config.yaml
num_hidden_layers: 14
hidden_size: 128
num_attention_heads: 4
num_key_value_heads: 4
head_dim: 32
intermediate_size: 320
vocab_size: 4096
hidden_act: "swiglu"
norm: "rmsnorm"
norm_place: "pre"
norm_eps: 1e-05
positions: "rope"
rope_theta: 10000.0
rope_fraction: 1.0
qk_norm: false
attn_scale: 0.177
bias: "none"
tie_word_embeddings: false
parallel_block: false
init: "uniform"
init_std_qkv: 0.0442
init_std_o: 0.0
init_std_up: 0.0442
init_std_down: 0.0
optimizer: "muon_variant"
learning_rate: 0.00729
weight_decay: 0.05
lr_head: 0.00551
max_grad_norm: 1.0
warmup_steps: 200
schedule: "wsd"
decay_fraction: 1.0
decay_shape: "linear"
final_lr_fraction: 0.1
batch_tokens: [8192, 16384, 32768]
max_seq_len: 512
doc_mask: true
train_tokens: 116200000
max_steps: 6377
dataset: "wikipedia_en"
Each number is 500 + 40 x the weight over its row's rms, rounded and kept within 0 to 999. Layers, rows and columns count from 0. Numbers have three digits each. The size before them is the row's rms in percent of the matrix's.

# v: layer 3 attention value, 128x128, rms 0.0612, rows 66-95, columns 0-127
# o: layer 3 attention output (transposed), 128x128, rms 0.0523, rows 66-95, columns 0-127
# q: layer 3 attention query, 128x128, rms 0.0993, rows 96-118, columns 0-127
# k: layer 3 attention key, 128x128, rms 0.104, rows 96-117, columns 0-127
v66 108:459481435589498523515449491497571513473527494423449485434473507529464426501450527591519446454439549445495505520508509459509573550595509489510493534474480529530491518435466486449496544546500487469543535429531540525518522540535485498503467461510501528530466487494490489527467429440534516513515459561525526509609498553418486537525498523443491601520464591473494506510492509518466550527451
o66 111:550505536532500485503479474501504510499495465523501583448475474499504528465512471467511492572533515477438501459445486457492497477462476535539498526454519532477493542533521454487563514489546537523545535471507474502470479500471560488468487448427422465474534455470517578553485584599408512486498548511491462425390565428495531459445562488527513520518486500474515485483515505336527469502497
v67 098:467481511479524517522492474470510492482495433525501463493505622494455500484535567550574481554515498544446452520458555507513531477562502497432440467462468440497509522487451459485480488513501526533571515561502522497530517490525528562434497560458443458491482392567479527420508473515522534548572518473461422513466549422504522514553417525489529515472468491530528484535559459549492549520423
o67 107:536467403477469452453431471440443512481530520458483465487514448507466514505484535561568431469477527420533546516447488513427431473455510601527508577552470501482523438505511506581512542493548482523422547485494514464511463443476483473526498476525459557550480524460471500542562512485479505458433503588483554560459467474502485500488545480498465481509536537536499479475470476433436442505551
v68 100:510476472508537468489462556496483494493565377459532477457449493476478449520541500526467406460534428457499521539464480508522519560497507504457488502466498495554511557486513521541450546484532519469579437517503405490422561508529486463509542526526473572550526460505483487437433527496534582472495491537431531452530474544439492472546514459483507484508505535438481570544604457512489532481452
o68 105:532481558513468461552527458461562483482485555408536488558454434496408504518539450521527500476447506521507489453592463511559503529480476599503522438488461618490499512453471502475524515486499513472486498514480491558530425473477452474466475576551494457453498480499495485509540546578461524490459529503513506462422435449506541506518499492590489486513453552510509541496474500416455464476440
v69 102:451505542483474511456473493453487536549508541433465473487508452466448496548519464495554460513580482475487547477547559486480537530539524506463454447506509473472508422530518565487543502471523480471533519496458630580492539478477463500534501473498454466500501471585503477470557535487486489513529444479499493442563510461461435446533434525358556522471527532571567507456521528514515457517542
o69 104:529551424437432492465422471467555525527384458547506516488502533539458477461542474516507547488484554446541511500464504508496450464580478520511490529465450545532460456444517466483509486482537483563505534570423452438453508562524542481504561517518524543575483523455565548498486514495461537494431423429523476511491494429536498441464457504540541522454489515539496482563510463508520465522557
v70 103:489475503508424484516515465510502507539522480486515514513426465507423445444515517492495492415536460551406517495532516426519560454536439492524485468595508571540433546530491475473442475489553496454512497507511453533473460451479523424524469527467408517519472446523497498521502486495449508480589419502506487507515455425514572444530469433518557503487592512521474539486476457547497458496438
o70 102:571530555500518507556558508500462440501470534549529539494453541536500565541445532509557488506487584452506483470461468563593449516486556514427524486505490489454486472514447479501510547537523541544471488516379525523514501515515450431453494553553588476487536456494485507518559523510537565531420542509464587491536490594451499512532558494491524474485535540468491498492579464495491519460485
v71 111:486482464435518506496527511506455469558515448482566461488522463468550421419540528536516487469479568556484486484539527497586505465435501461465549454454455512565537468545450459485574525448500586493494534465452551435531477543599541529497512493524475588497529490424450587503530464497485489543549544541541539504532476502485485530457504563483444519530469451490570511466511522547513484496519
o71 117:530500497508514514518441482504571542485529520498420566437507451489462480514483448513545503556496449451487419610436441483454490519516543470485467473507545492552515533513570562511450499512522525503529582537485455469444493475402532551573560547463488459476526545509470510467535486494497478543429533487460512543496554493484542496565484476509555488433508599499502554508548490563471476559514
v72 104:472500465571502473546502521501483531501544480513521466514488488497494517507473465481483428422504499467478462383416390490496469508553483468485523525478531536516513507446402533410542447425428498468549520581481496461500472448463487529526523498511474500436457469542544530476476585410550515533476530491501469526548530486497556514420493550465448465466464519482471483485504530578452535471518
o72 105:500474541467502481552516499535524608520458494513488524469505506512494490490573642461608506509562452513480454415524563457483464511466499492507458481580433476483543487561529451519470453516540528532536470465470495514526528536514477472490564485463470538469461508539571501507561495523576461476532490546473478517472452469473470472577499503575531505556469513552435530544421525482469522474473
v73 104:522522534475530461518474490531519507537457502508477450513574450474409438495561510426539482529492434505423459549460506522540513533521459455471488485525555482452425487444447497498499470556486485459451546577525514508459481526481577515478481528524586509506545464407572429467585457492449567560534489482520495475496480522546518501533545434472480493540548569453493539485562491439483510490506
o73 101:462497560539498532542478537531532433481510539500509523489454527485499468472516525578524489514460614423551544453564509424486442486452486579553500529541482473482530503464506541536545488453523491519509514490476593531587492461417505522451569469568579523473499434575509481506463510550531489471447528476462488402497475456466477510496528501497508477492519495540502486513550527585540523444533
v74 101:453432497470532539465535531464512458485516451410525491522480487467487494462440541440475408433536550540492450428514485511556478503494473489471578545510602441529473493512538545462523449450506487467512474518451545526520559490542440508462473497414444531459555484454533475529473508558532544569580456506540527424495449490509480536564417520555492510490509532479531480489520532512528480549482
o74 101:530521444558510495453465468541492537539543490487499510429456510487501490530476468559486465549408458486468482519465473480501470564516525511505514509474439510544540527478492435489508630497550519536503485545445454473520602493480542480522540546533541505435528528529505484426526430484484528533519521484484599535414486435498555508543431487555496481478455520538489466538464477484528573517604
v75 104:582565574454505508507505492585473529470486626504461530538471493497516457434474577453563502470532498539468522533518454481478459496419538581510439435477470474484565488514497530589507511535517504468515435465444540494483506501459439494523494459543521431449504557536548524440535489484518466486496548525508529514500518513525516539529472535451571491518520523474481519557511448418540563556518
o75 103:438522446527481484568527515438515505487528475480524530460542578480534592509531496547508489447518528536518500542559474569439611535535468472481518476560517510516476450467522433527500452532457472519504555593497522578504499585480501536461520479528573496498544473440478447565539548514390446519532464485497481519469482456574484469443449448493474534536536484454483524539506495520475486488489
v76 114:430494465526556541566531511459412553437432499492489510471518465447500495489549472503423505476485502546465463490497508517459518488448460450473459519550471456462463472404503450508476453499442505471498552508506590518497467480580467521522503447521521511508468534495493480551566486465529430422598460475416479462457536465566477515501514525447496498478415496540512467585486488520504568464478
o76 112:540580475557498480480412528536497523511532557549470485437445536521488481487523546466587523442558490451540513473477511597500488470519498548548548538499559433503507567571500530602511478525503482489503518530525468542520488523483511510501496481462520461513524473483527509520469572459491534525478532516561496514497594448410437475532467450499499505488468499513622467471449573523497457552458
v77 096:486498550522467456472538530499498387522469444484406468578526439443456546470494491540513539586491507481532481423507512508452491426514464494533505446499447479462507486452545495516501437543477487467568524480475428477496476548509542475513459534456501534488501471517520419509458464559501525530494552553524551552456503479439546521479497593511453445427538509536473523473427544461487479423485
o77 093:491479520464500577498560451472424472441505502489530526490544532603516452524519531487527464508494553497519507540478512455473518540469562482456480514525528466452479458522431583465541467566469455546511503437468521466504500476502515530490563576533462419432411488523426577506553486477504531520524507486483443435499507443539473422579459435514438514462487432466514512508452529533519504524476
v78 110:518551473508509461465393537473500467461556482495538469410469546487437495421497533494485443439473501426544541531557441467530442531481446522487453506433518522544448491462444532487480395601476539481474506513550553537512559469488472473522509529550451507514481491550545496528539508453470537502527548508506544550494530546532505501571476534488517524464472389479530536462473472468499465542518
o78 116:525522483539541469619545495504501501550482519519546570488521480475466469464529534489558492537505560582507414501520554465482509533483528474478507493504509579515544539453524457616495552533461503496470462472483529532514454478518457503560553502527498579518587464446554477499429563492507523559432469510501489394520479445481497494500529491507464411541491519535436555505486449460507519461482
v79 108:600568459440571481578534540511524489474418572441559493491499493532550491541502492559514469498515537501466531452495508528520458496504460569525489458539480539554495553540468540499471491445566470509492479544540492430427465507468502495556509466455462531441467532419581497464452518523483497519500509462515466474539492500518434485578529515438518490484533522551525466536460375548501480469521
o79 117:425473521506492544480500477393526510491539406578564459535443519558552529454467497480526448489480473550511475524561375513578476484490430464482475532455468494490472531479483487553505502538521525457459425474456480516507535481494517518473493540512547473530497478497535480478492562488519416528485428600476548539493489513507481477468471497557509502479396551463498517529571563495500529460531
v80 108:445468517447452526472471502431521563511523521403549522554483501531456416486494471518503520474479476505573460474503550492511492517492489460481488528451504502585502494423439549482472556528415553496501475500486438530525508465534562510366557465528514489473505460554569495524516451518469556511483511473531426460537495485539471541468444454524497477503472460522504448467417470456424467552468
o80 112:493437511531457533465542557556515428553542511540423565493556450518476517536513541484476493465499497431430473559466448517440453447504482601493498571539521538445474500537508421458504592530583512492540480538470522530530485491473432518520469516519534521515576457488519508467490451532437495565534544461510449479518517447498555523433570520534441502479458533515486482494485518525554552519486
v81 108:411517449548493495518491515451465455544504545467423438517535509504431505535482526496435496482557418490487548486516478465532464480496494520463484490563469514508481501527544563519420426491562513499526565518452460478520535506491480577538574508519449433496556465475488477549597512516453463432482545494429513495508479509491414482486482515580510443522503472493439498470568486456524547566569
o81 109:560531447489539449577534527524507533488443494530523465463490480515533449455491533494502554448463502432468522589525584489492454531508464487562516539516532483539482428457419533453512508491454540472532461528450510424586478473538495506465501475491510523521554503556543465462449514436511506569452503417480475465467478461495560460503510504485496538468451461523534565450514478530441388484433
v82 121:505476475448471559518477469544495504510575489516519486428491581474458496581474427601548504450493478459489450549539493495506470511473492496515482468454505559482433504497460534606564499502536498466527540569491567513456470570543526488564576465485472453506552530535517479472453487509504537451511549487581545493467525453492512496393462513524549510505512495470514522420530573514494495514427
o82 126:510544497531599491455480504533510461498425506532491586444480472529470518475469569435474498551509539540500544483582498461514577507508579534519452483530478522526505471526481452433505534456462464523474525434504530496449565474457472495502482480399504535514491488475468531501477474520430528453419494581496509527561479434534475517496565489482494537529484588492538503573529384493475471505466
v83 108:474504567534526468547487468477446494502503489514565451465523589519507481460555513436466481498632467518545499551448528447493528537513446503485388485473519523480493562473506476430538476477434497495560542475402525457514475507501456540558524508465442551551499534449483529485512404598524499486565498566447519516518533481467482461488477427510510490513477483465532484513481467530500520456550
o83 105:521519498454507491453452527517551555446520591511523520478503454418430526480430467536552513508496517455536484420501497537546527422511508495414581518488500434505508377467495496531517452508564448551487489439540498532512514532445497462506467438478497587440508459532544432503492503441533563534484443491544525501430490519562532466517502456510502428458515528508498519475491514479516428519482
v84 112:492510492461540547440536470519507558504549475537542584483537547519456424474498543475505520572486487474457490511462523517542447490473466502528475500503554506543500496439480576540479478545530554498493499441402587481463525446429496491540514526499489507540496456528513494513515523519472468518458464408437505572501435576543493447547472528469490442566512459438408538506490498473573424467529
o84 118:481472501515482550607541531480488484528421554485482467495510549445481496491513505494511530470552523493529521579571498549566497540491440453478469459603488565512501501462552543510495574539538490417568501499504499497558509459460508522525507461580514508471522542490554467523437481474510572453457445555523521440508628517541489460522481454496518531508535445437449481502535485533532549473476
v85 116:515514434485513503516473507543479492533484457470479489477456545536512515551516481492472486592511534449524470527533540531429450461496547518551566506520522603462526501482532560486525535506561429464479582509460464507483530557482466558490584522525518514422567549430473510532503532467589508537531597488542529515494528464443483510539502422483502450429494526431520520451477455492505525428450
o85 125:420451592510527516457493491492494504487512481510544533493509387478524474507485485473434543451459473559521497550526500412509537480476525464479405543478563440488464474420468486500546479429476508475524448538533488523529465509462556488443479511505505547503416467485432560447451438487512488529429498546569523540480545479527552467493506526450552474536561544486541488514444509464472435505560
v86 101:575475516508482432504563536498542502511578527459466534511511554526410548529379498435502486509430549494488483533578487457553494453528473550459456515519519540430481486547564499494512554469481505639559575544503567515485538482515448470465553503474429466563491444509512509477521539542479530540547482503506527457492498475494498494527519524511462502488520516564472498572500465481525531444519
o86 103:513538403439445516447493514482476392489459550502522486544557482494538522434520480544529453524522434503469504525511530494472514600424546447492470505430500448520510478458500464453505521479496437449402516493549495443510476575569510476504554477535518534472498540488529553540434439557495444464468562514419566514515541460456487488445490445553524479502470523495497459486480538482498480457503
v87 102:490538586522490448458538473435490433517517597497467488487462525487559547448495476504549465507448429523439470492517543507492556516542543517529479490538552476489507541465481475525546499503442433548455551536519463417513485473465495477547505464528447510530404514490481488478499574481554514487466532451492486481518537584513384525473503463443486506523533468511593514509536465556423537453548
o87 107:561416523464550493420516542534500583481470411449512480559597536409526502486483488537501522440494480526510457471500486525484540500537420459495467405457484558460549479500564536534518507479497494498489480500529558490504488568497497519492417399508503515456513519532442580500515550480495467505485493507456464499499484446439448405478479503561487477437486520522528481519572512509543497480468
v88 124:499512512557451565525504591498480526425488503487514475517538506457459485479559460511472576541461551526549469549496507471539518494451516476457529520541508481481539489534594486549492466463473498552504439494543560443411471486506558519461518485448464533491504435573532455482423414491557527452482456563455468565510488463525414475508540557474548472482462477439555491442503453522502448483521
o88 121:492471476452536455467545430456451501539525426552460486517466490492476539547460477459553469454497449453464511458509487538464505517478451474541568493425438497544466540510511575487471553571522427501536539398477466525504480514452458439545579475544477498530464484502527522449537542461525568538456465464587467478531522512487541543482404473478491578480506469529515580491536494526487530470505
v89 102:459572480519547501551444498519463503510471447440524522440512516471441530460425481462566526506449483571473526464521503448468467462566470466554462478533509534515479463474485492479536420450545512484445492507466455518489492479400510548502503543430606492545579536530506471491463513503514553525505540498467519392510541510466549449548509493500536501483586447551477555520479487554456471464441
o89 107:489538540503461539475605537437488479446502521573552459541446451500472501495587550522465516495515497478615519472555555524506498563512554510467448548565514542460548525481495477467478510551470482551502483493494515479491524478502528466407513512572571563451504452493493575437521460458487483416454520477442470567510500536526457530505520484539473477434482480478469468502486552441553464484547
v90 109:419546444532498541470545530468505573598436556498481441448543513526461552476570447494579532482495616543524539520497506408454530486525512501465508503533493464519499523545451509522505524475421483517498519495555528513515503524525540484492433467495509515574586474549460453447456561450520453513562516532537528570464515498494471490486451461483491466463569516470482487505437450501441472494507
o90 111:506446465491490443531523490525488536392528466546375534512511545481435471460552514455506496481523452496513456487496530501492516480488476485534552494452509508529513482558458418481544481564523515508475498487425521400511564483574483487493498542486465578490461520395490539489581514541490569516495482443571527469540547507528483517509538518485480450505590534514483461485579511577545496488510
v91 108:504543493486557518596484522503480545458506492426466580506488557560531536414512521559505564474543536511531567447601494501463453546483479529438487457473488463496462510553479492536535440599613492507478497488482527526511459522526429431525552489436519490507475501509525502472467530482494518535469474516406516528491474514544525502517516451454462483491460436600455492524543498484545515503540
o91 121:493443480505477517641527544456537463506445502528561383505482554520486519471535489531499412516505478510465567548564491537533558477514480448464526498493480484500494492460567524486487528533436514453486484523516452582466531512533514471568522514540498544582455479482578512479450532442488447500494445485536566525477418444489495507476520508450497479448486501586467535463539499507534490540561
v92 112:493580443548522521506487521526449504437445513603566504568468492437490567491518521509477480484527524497533536508546580420509498441498537466436473430511499463494545512566527531539523528505489512547477522485585517461524557547480542462510559451547575519398473576507482488582540472529526591491469540537478498450476467510507487538573488440516502484483486528479514507493445492495504497567509
o92 109:498527520578534445479530455531498541525548471487521545488527502572529471511467399498506513532494591498429442485433501518487564552518511559525461488418489524508526486516542474573486454525528447494488496562479464535501460456549458569490488508521452523514544541514522527471484514418500440486451479487528458635528512500524509463518582521457523521471546459546506496512459589539454489429494
v93 110:400520483553413488449522530481535550503525552459447519382535468491559551446528556484485504515484422566522402532499504484531448457499453486490474452528498561519476498584517496465511518466481485517514432442497541495537473467500486522424538545522480563544514518491506455476483511534490432512503469541448521487499478531492533508469482553471490557504504543555550504520554504608495573457458
o93 113:607472478525501469452487482483462438491492517576496527521540565470439571478481469527529438456524510492541512438509507534553528527438509513514474486542573492525551509459534451473413468418472566508518548507482475395444477522458524454527490497486460486447505516521446453493513547462570573490523539480522467512470544501428558533519454538540480380529478544521461501445494521479519490506482
v94 113:498455474465500518530491457411528482394537505490564579558432416530459477507485504468426562508519457505528516479434493469468539474480419487468461489508521538430529466484505446543502519525576504525511539463512427520497495492423490480539466538419518553470575577509590471515423508458475509515507566533500560547530501525494503474499477470521523462477455530458509487448473470455501503510433
o94 115:414515618500510547485484500507551445556549467525491476478499530501412526492489501467497420472462493483480567483560498539508472540525470496434558480514501467475501530446494498473535538520489421485442401522458525574485509472508562463418540472461576503441491507448551520543503467455539457544501467516488461504412495446574533482549502503462516493528586434495496528469537488479502494520445
v95 111:507548458424559463508523491543456558442504477485489478487443521542450491577490505533504518504404460471488470484504522517529462535511438498559516487552464442477524494479495438469486497463509518520516482506474555465530497552412538526479441406540404496513547565559471512508474518501543504559414559581524566546497517478475492522474517471566547428488475510572501495550452480511486550574472
o95 118:511491535525505525436490462535542472547530546534539515457499491497547532517493525484488473559588390502521516519479566500433497498575512531547482528553532553471500430544425552465508514532516479408446570510519487536457511498571492542465536521468498547439521473485508488489545531504466456500525419482457454521460491544461486510553488500519476567477513529372534564443529534499427482469545
q96 114:485434481494568527432510489485501448538498469534554536521537489574559505564504540521552460524504463524477471509558488543491513501543573486535552481491479520525539509525439498560483492472529543466535537474471507474468467492464514478455590520499498551481481462455498483472500480451476565463555410505512520552532475569525493423415447486492482467564469508489429597471507441421586432506552
k96 103:475490558509546483511598533546461548512488518469557414579572462460499465463536526519429497529514523407522542521531545444528509499551452482488477539518453498497494512481513438513427537591489497540562524567462468525496553423457447583499474504553513558488462470511485464453507538550540464453531446516516513541517509497427434479515523483530446480442517507470459523535473459531495509550451
q97 086:563456553535522520537494521440526434477444587470528503488508531527478510522507492492553540521527532549407530501544515411546507490471422496507493501575512546477483522479517553473446447444553504490495543424526538510410528477537522492490599441468447570553505504545441532567505412492487503488500507489506503481486472539492471454428552481497500491577514488518578473496504489459560441502548
k97 086:466489591518501478568451567547566542445527462551508550506552503442500506469498533544567438527476494441488517532572556517509586497518511510492499496465465504454466518550427504518494591539493453526551503490493473470557451467400546579535511493497521452501489478469438453505507509499505397472440500440521507513517497520448466468528485563497507555522498551534468573537532462502493502567549
q98 094:478472442468416483520411489496485505429536493413415542454465559416478482517498493476498514493455544499463455401521555466521460500469465529505465509466432510531481532505549580517481527535456466476450530491532477519471442553543557487442484437441453469474517571471532479545501521513560524516498516493486411447468530450498495461493534549481421478485544511507521474540489520516499577430465
k98 084:475523479560490502546532454504565457570546525543522484435522494484546508588492563542484495432500501550539544517474468473476422448541530482542507568513526461467501519505424552458558458454451537437455507574456478514507541527439546506503554531486535539516527534421467527455502507463463498532431518587419511554503489587539570449541438489503473537482521530505513547494521463531481504516501
q99 095:521547454488463532548459617425458524407507485485373546458404523437430536464505526498482509448542492491561446480486504552460468527426440521531541563507565462505522508504547438455523502506523476472489462504501471510521494531503469469504502520521537492487493532546505587516547490462541528489452524508535491555550547470463553503566524560510507527501501462509559465493513520481492526549418
k99 090:463482489550469462471489369469411531508469504425459511515472547504567526537487450485501558534399520474467467523464476545465482524496503478466519450480460498457493504455513490533514508410450437489504510435548498497506500500445552427558451481486529560503438529552539487471491449519429523539535560458490473473425510492505486508456528503483572495481543487487535410517448470515458491407484
q100 097:502565481506477514500540574561523504539528441557461410512586466479511548472509532571510468539574423525507477506498445537526493511530524460536562505419519451463493472428577410533520504492547569502546479527480543526553547549523511521540441518577512516424452487526595550457448479518521491525493532512493491509490519533503525537449489488497522488523485428496551515576534481503471512566506
k100 104:462460468547453513562519486481503470598483463412466603530486518443550447507515436483520564491439471494482468481485533504504515495513484517503468507539542474558516456453527525548486530475437488469506563482511466512539523455464470525500538464541501461545500608484477461535576614488407486485527477488496444492561491577489546534531479532455463496441567480471446553461471494516534503550506
q101 087:514496535475574454528581538491499443514469513519512447527497526585450516476480624454430410506505525462577519498550453552477543513477478516524450546500481532475512479493473530467484491518573483496554495445556534547514432445512469532529487508515528476531492478472480412485499501496510507485487514505548437525412500490485468440451476471475517604505452586537453536460525436461510440476525
k101 092:491460546520473475472501533529463445476466490510511515524493468512565491440501421511511534572500527425445472519491455528524515543449458592483516501503491498485450480477560434557475552477524499525579557536491520474464520515429486593488416576471436524489486506560510523554534530447509479549528475500498503504457493515485483569568545458499544445493480506561414444486532570552553468577483
q102 090:499457481496501526490495519532547615482502430582471590477495460427427507493554560491452450528523552478523465537551492507457428524511531472529480512508543484535520525462553463509509501540507586450549436474480430507530521544542477509574433518561536471523494479434538590452536509533582458443497562508503450436468488442524504509475484548494442470492441529494502481476470471509521483487503
k102 077:474505507515471498542504516500556473498593510444463460541516504449468498430461486449504494472469454490480596461447550534467489479545519414452481478448434524499487487524576499447521480502440511457494516403579497456492539531531567547454537457431507515526412504477467484443437444524529523537477512527530506474546494541472562523453498442526442536491490516435528463451555482421510484481445
q103 101:486460494586576536562557483487508502484486521571561438509450525540467527464547527511453480522458460502568503493546448492538561475534500499467541472554533461496511539450485510502508509549528471473442444479522459518517485447510463522526502523507495508489444507412496546507540536478503566531480477564506531497442408524517474533532444469471521575510469488484419512428537435421564376515510
k103 104:538512470422475438490514612486457532470493536489447533520500474519521487482441487486431462518518534460397527491466500458509569473458448488496499442459466546541560456514546499487477551521479537555520490498478524475493451467493523509507444568530527447530506510514548461478550508500480490543538624530608400426563458449467446538473587514523495484488490487523506483515469503527505525468474
q104 111:491577551472501486469509549544516451436493491462529536541554458448423483412541516475525485512470432503499532555507592498532551502535475531532464491504549469570537504418487458554445488490494524491450415464500492517473492492515519511470540437554506507490546528498477526467375517542515508454476445459503553517475498523454508477432448442514468505504565496450474481562561489469515586435504
k104 097:582465501562498494555488519495531493524493544547460469455461522453541455526556479475401583507462516485507450518496449486499501522471481524519550579451504475480475459540484531511561539449466497543472549547484565456475461497444519487531470588566539485536500531548487396513523532434471515536552547500496492552445492491543468498523533537488532528523477478525536591506443480425535450555585
q105 126:524474434491432498503528492440461470516584466541514550531510479439456504523501471449476489460442537557543523561511424569479524422498522489487461489602490430512512481494571533480516485430536456476441542535461435494482495534504484489553481518606485539546520529457453465537494424545501488565510469505532461497541470493579475529434482496453417456465476532478506481455490434513522474486465
k105 132:544534503466447478464577516536526470578468511506523512544515461569410450545472516466476434579524491428421494515514535434578456490555568501471439528453475520458502507543512441429457533474463511520442522534503447514500447498496426543487526495496551509502457567530500460423445433508553477473503500519518481515435519498443472492467554535482495558496553494494501446547482550463499517517434
q106 106:484521493496509500430454500529550572530529481433518546500515516414541480531454498581516553483532534481468469483480561528508483455459513440467441453468466537457514500518520535508462491548588470499540493467573546482493485503563492521498458460462428456520475460486536484522414569572540492510473503471470464398519538418462519502536466499512456466446547496506505528573528467508466525539618
k106 117:526450421612540568557487382488502497542489522497563451461546542549521446539495567466522517511528521540544494571514521462519421516530524507520505511490484455609422466540424475480504538478458534456507486454553433517539518484489543455545466442500489553450499473527518485482502490455541490511515487525460561545462543558516510464498495435471511511514497449413465522463513461468494490507518
q107 110:523560502552436518531478516545506501470510528465436433516418589449507478469467488476482524487468563488402548439515501455543516587400487497472557492483532458425481504539549547517472528507489501431518534511523443557496475528430489496507579477490523458468488484422451461530493545517470528531524456438482455439471552438453531468471457497553477492503459461477524509524559520545518520485438
k107 103:522492448450481492444500470517442525515453548524453468421415452502544546508565431453532526513459532528484481480425536519555504460472502538509533437555562495558536469441504457496493512486538416522557499495493560501473519488512478490496374572488480543598490502431492519496495509469519464543460504511535548419470496499441529486458503509461513445474535503582520473451549431531491536515509
q108 103:516433439420444522507481516493487532555509539486427475508522548481477477518477490415452493511524548553471480526393514507443297511444547459542491455535522446468507490503458474511498459425536527499538500449450533447461525480483519492576485464503556477575547474465503500512497445528506520491508553454561502448505543470461468497492458462494497488545462485480495470495464493482508518506504
k108 112:455519590431539532490506464488525476478557530525496574532537578482443466479441562487499467459474482548474508499494473531443503480446475457522495518502520544419414495468556473434466494504472530554402507478466499480487497531483579533476580371478462469501489473512451509480438506470550531496506428463525513507512584481513500466478465516421433551531479540498494504538536491491467455470546
q109 093:521489499564493502506520440552529563428537478531498548538512498514480519533488453445476496547433533536518553476458514444474431476558476490481512555580476517504447551550467511501560571477422564506558517474514454492510542526468546569541429495463520440437489463479471579512514473535495507418466518582483516460486486547510484500481508511433556532483420494489569553493512451482546567477443
k109 090:530465500505524473499400542504514463490523517509393515520443540483506523458511549493536385534559542474464548541582517487513437549550428508585463522475530461508553506546508554533507483473514550501535500573492511454526433495528492449479445520566535517558463440473527508496573418479499530490538506476539439534509429462495526464477472541533463513532518558508560469454504478499477478566472
q110 108:602513495561456547464510522532481538466562462475487554477512517430559527511532483547456521514506477490421422439504512482466579474489512572567490471527507468462474567559509454482524466418486511466484520453476557527457510441447440472490483459442509515526607493529467483485470533529540490434538481456523499491483496445527558500510564492519502440449552481522526480513463455407542545492449
k110 115:439498495498477539554507457487502466572551558470476525531534575362491463582485529488500484453446532498528493520493528460494500514498513467498536393496474567509480493454491476520527508522520517480459503486499519422453567543552480482449514486484470478490564475427494445546425520450461536494497486486397518460495491488530516490525534477463465523522530573567568565460542483466514431426535
q111 119:519383512441449512484468486562508535453412475445580553471527460400537462516520478550553531452470531466461462531439494580455468518461553506479489500491486513536451447584535515492450498460493556465490503499491466517543435532533582484448533521490480557499465518534500464525428517517521497455547492426504497480514546506496522457485444480538469493508495395552495480452453510524508557510495
k111 099:441546418458436471575538582474512495486497510453496500461558518535504513523476454534570546489530466532541507443478521488500571401482432549511529491523526463463478591497470484483521519511486420476502523511502450427532521507469457537482581517497542456502544488466503471498467499512508484463497452535518584553531487478555521560528518481508517577497500534536485589528494523432551582517585
q112 094:522546501443476514535454493509573538576481610507420555500514427453469494490416474520479467499437504500469461501468480478454381507597510459512509503481544492430446522546506496454541477515527522468494545504451459503476579521507521506508522471494481494499505443519458499459485520537503540541566532520490489507465605528517573528500551540530466504514401445530455497544504468466481488489576
k112 117:496483451511446444499512457504613490547509505469514529517504465495481493502428533449449522502514511497494523529486496450436365521544530441561509589502534437536479464493510488495466561452516533510554507499554499571517533476489552503550495418478452491524515512544445523538388557472465554425461559509484535502533610535507480536531474497483450495489464515494513462538460509524491501447535
q113 104:436462535550509501421474455542517535492550448503435492525532485447470474460512517485522440465396540504429502524435516477505447501528505458559442507511464549535446495631552567511526508563482499501510515504518496468480494600481549527493505487502436516440379511539522543462509529548420580517533507516494468488535546501563484520518530513502468531479513511520517483573523528549468528481519
k113 088:448536511505514577432586514490509507490542523547501523479536495401490540487477536553519554536543408520480465555543491464494489467528505488534472473593555466551481527447538473459503508544517523520513499525425488523512582521536496512449557458447436466450536524504466597556536445516533555494554537571457517525574544520495444468490546517460482552451453489462537524533478535510529541499472
q114 118:577495509472602509572425531476502451474506571524492483434463480503484554467519488504478522456500485530556473498552484395525540552527502481490452496493486506580496542507507492556513543566489562520499473487384501579476490519473485545524509526539549564507410521488509465511516511438540534486526518551426468541551450554479552438500512536470509507580454490505464539533505480511527422452484
k114 096:494521483508506479546522458480548561557466503538436518475546473474503561480429517547545513460504464594531441496542526548450417475492537517510438460445526429554478466422522493498451487470481530513531561464465500499588500444495518512461544496529469439513407502527495532570513536516511478501484520476480542576526465575492579499512562510482531458417480507508576544477451518438499485442485
q115 099:465466466541502514475439463501505510463540515417487446497592523540537410524547514519512516498532516520416465508388560456477469458446572453473524501495492506478502516485474417528535441547517507521461540554548530473484452472448476526495556456556470463554487498495550429477561503526443574469436470538484596504539452503449538509524466511487466494563513508539537516516442474495462483500442
k115 115:470440506505467592547511399578523473500504556445541481556516571445561451501511544474475461435513530463537475511511518518449478501532559471561496478490513506487389555521543559540492495463473530497532526499555505519551504482487509497495523457528508571411575474493475517538507511491535484491455526488541489473515625500559518457552521507433463529505560477450460518575479454472502465497530
q116 106:528469499500529542469511440510494518464575521509507499500426447536466530450458502519433511464602506560493521490523521524426475512469568455519513503561529500534483577459515411486504528530476463489475496500522475576480491557456552439512513547499530449406552527441517495506466529576531470503547438479504525513518483521555531482538445501580531559552440488499531498563487449534486511531615
k116 108:494485595492467530536543534463533466525442487439530481538513530477454503490562489548539493568541529520551499494483528519482414536457517622508538520500490495437556462541480451548435514555462479505498594547500536511525609494459440487497512552508584421470460471502543560472479479480456495463438453493541489563471508537500464525548566484500463480461545555524487502501476549471519516463520
q117 099:450424472531452465468514543500471513507530449512534564433543521521519509454529412521525422496446513437511485425536523456477456520490452532517477551517495615437522503464514460457495494500531445495527491497494530502459491555615522455532538435499535490504507461511525417435446540496556517510474483518504596469523533539485554514469482480532491425506428511500566431538495467537501480484454
k117 098:486524485518458447515585479486510503485444487516535488472474496417460511495516555416470561587546507491477536549540465513563568421434481520489555487458585560501485544470497582524534553496530460542582568441473520542509463523518477469508534518554487490545546516483540519488511458529495488506463543552478466522503398534469598540464438553512511503523501506507441496463501499430518543490508
q118 112:406504423543506439492567493570539476437493491502520470492513533529509501500469519485483463510537571530524558432581535477492519569431494504489431504550508510525437497514513531504499514491461519407541491466514556474531430496467459458461445473504497456496445535476475515509523511561434483486447495487502493483456520561510495388631482583493509523523464530507500460432549542444478492515508